From a checkpoint of a small transformer trained on Wikipedia: rotary positions.
Each number is 200 + 30 x the weight over its row's rms, rounded and kept within 0 to 999. Layers, rows and columns count from 0. The size before them is the row's rms in percent of the matrix's.

# down: layer 9 MLP down (transposed), 512x128, rms 0.149, rows 252-262, columns 64-127
# up: layer 9 MLP up, 512x128, rms 0.155, rows 253-262, columns 64-127
down252,091,187,152,211,181,228,226,201,202,130,233,201,190,223,184,179,139,231,191,229,213,194,219,239,209,159,258,186,195,207,133,252,218,209,190,185,200,159,237,190,196,208,275,193,208,204,243,202,189,153,168,182,173,210,206,228,183,164,234,153,197,204,228,203,208
up253,096,206,206,186,225,222,211,224,162,216,198,238,200,257,193,218,193,229,206,192,172,210,226,267,189,195,200,217,165,196,189,149,201,202,147,180,198,197,186,146,156,219,193,222,219,203,229,195,204,249,261,199,216,198,196,213,207,199,229,171,153,189,173,219,171
down253,105,245,181,254,189,237,224,165,245,228,195,139,225,195,164,184,211,237,158,242,214,157,188,164,216,207,246,214,142,167,170,213,224,212,209,223,201,201,268,240,210,194,231,184,196,165,197,212,189,212,205,173,232,202,169,237,208,160,171,204,218,199,206,201,191
up254,104,193,164,216,208,159,130,241,153,231,175,206,194,210,249,177,225,189,181,208,217,190,218,218,243,215,231,206,253,268,225,191,247,214,161,182,198,192,169,186,133,181,200,186,206,213,202,246,228,248,179,192,235,192,215,160,225,205,206,141,142,174,201,179,191
down254,079,197,185,224,179,150,218,243,252,179,243,235,167,254,154,225,231,207,211,167,198,202,177,232,207,159,174,184,180,211,178,250,202,202,171,242,251,105,222,151,213,156,240,200,171,197,260,239,191,166,188,161,184,222,193,223,206,209,236,223,223,206,245,197,202
up255,092,191,188,190,205,228,199,200,223,177,164,208,241,156,220,201,268,202,230,186,219,202,214,215,188,210,211,187,168,193,172,262,187,212,219,191,240,137,188,274,215,182,230,163,166,205,215,137,227,186,181,251,225,204,211,176,237,154,162,205,193,179,199,187,201
down255,082,188,224,215,165,138,210,210,235,190,248,209,205,218,105,208,228,220,168,174,183,156,195,203,234,192,218,172,181,203,200,276,189,148,173,228,184,131,228,178,250,196,266,214,173,215,213,267,184,196,217,218,205,208,191,249,179,198,236,289,235,234,199,176,257
up256,109,172,161,240,178,237,171,240,197,179,216,180,217,187,168,199,216,205,195,174,215,217,187,194,200,206,205,189,227,183,186,196,212,128,173,264,230,182,186,232,224,270,209,234,244,196,217,174,163,171,184,248,227,178,261,186,217,190,218,186,176,243,259,203,219
down256,102,146,231,176,179,168,212,179,196,230,215,178,181,188,233,186,245,154,216,201,162,168,160,180,235,203,194,183,132,164,216,195,181,237,194,146,145,184,137,200,251,165,166,215,182,208,179,234,173,196,214,195,199,183,231,166,210,101,180,149,194,171,139,216,195
up257,104,218,195,203,198,189,204,218,205,240,197,254,162,211,260,209,214,211,203,175,257,223,212,125,254,231,224,233,183,209,239,179,222,197,202,164,242,162,135,161,205,246,167,181,187,222,177,262,220,221,191,201,129,156,214,244,163,214,219,228,195,205,202,216,163
down257,101,203,141,200,162,191,200,237,178,223,225,180,134,157,189,161,208,150,217,243,207,206,147,210,202,204,229,164,168,170,187,223,169,154,180,216,189,223,200,171,179,185,201,203,148,245,201,122,179,210,233,232,263,212,249,191,203,189,159,197,211,173,171,188,198
up258,095,214,218,204,195,187,239,162,183,212,165,248,243,172,173,188,213,168,202,234,207,196,222,193,186,221,214,205,219,229,230,196,181,163,206,214,245,241,183,298,152,191,190,204,197,167,225,212,227,214,203,185,224,216,204,256,182,250,159,228,196,133,217,184,188
down258,097,226,189,214,182,251,216,198,179,188,189,221,224,218,196,239,195,264,200,195,227,171,176,189,206,197,206,264,267,170,228,188,197,225,219,207,226,172,206,183,264,196,197,140,179,215,199,187,181,257,222,191,178,268,143,162,223,239,215,171,184,201,160,200,154
up259,090,242,190,181,210,207,156,150,159,264,200,188,195,159,178,216,224,237,213,281,225,215,216,140,221,226,222,204,150,206,186,218,238,210,169,180,208,181,187,252,184,180,210,175,183,202,232,229,172,178,186,204,173,202,170,216,182,159,222,248,217,205,178,180,213
down259,085,205,214,176,235,114,219,169,231,193,216,192,239,230,137,221,240,205,216,145,246,218,199,237,174,189,186,181,190,225,247,205,184,145,211,213,184,168,244,198,243,197,211,214,205,163,170,233,189,159,198,254,137,216,185,214,146,238,232,189,236,220,265,158,232
up260,095,221,196,178,251,195,221,246,257,165,176,258,205,205,211,179,199,206,191,175,192,216,195,157,165,207,198,221,231,258,186,199,203,223,170,172,185,157,210,213,175,208,219,219,179,219,209,147,219,182,198,173,208,150,185,191,149,186,209,213,243,218,190,246,171
down260,092,178,207,247,171,218,170,175,177,229,234,214,205,201,188,202,219,212,189,214,207,208,219,182,220,249,203,180,248,202,197,279,186,216,181,227,188,207,166,237,204,250,169,200,181,218,196,240,217,230,187,218,190,183,197,210,238,215,182,270,180,187,239,148,203
up261,116,236,201,232,254,247,226,202,242,200,225,182,223,220,165,139,209,198,196,191,231,180,154,197,235,203,176,262,198,236,176,187,203,159,231,236,231,215,209,215,182,167,209,200,231,253,217,158,218,274,201,231,193,233,180,198,221,212,270,215,164,133,233,191,139
down261,111,179,147,230,217,211,161,200,186,194,177,219,175,168,267,156,182,210,186,233,204,210,226,187,182,198,185,173,234,196,195,187,196,230,162,136,188,213,181,171,176,238,224,146,187,167,185,209,208,193,184,182,151,154,216,232,182,232,175,225,185,227,149,186,211
up262,115,132,212,171,227,212,182,183,143,166,186,200,198,278,208,168,161,234,223,188,241,198,218,249,202,180,210,198,261,150,160,182,171,217,190,217,196,220,234,192,153,227,186,198,211,223,227,226,198,213,208,188,201,206,237,185,236,172,203,239,196,137,203,196,195
down262,126,195,166,265,216,206,191,210,189,179,214,230,171,224,236,169,176,200,186,180,218,184,269,209,196,242,214,231,211,217,222,206,175,201,170,243,178,168,234,211,212,198,221,209,180,162,228,235,229,150,211,139,208,230,168,211,230,136,221,195,234,187,228,243,222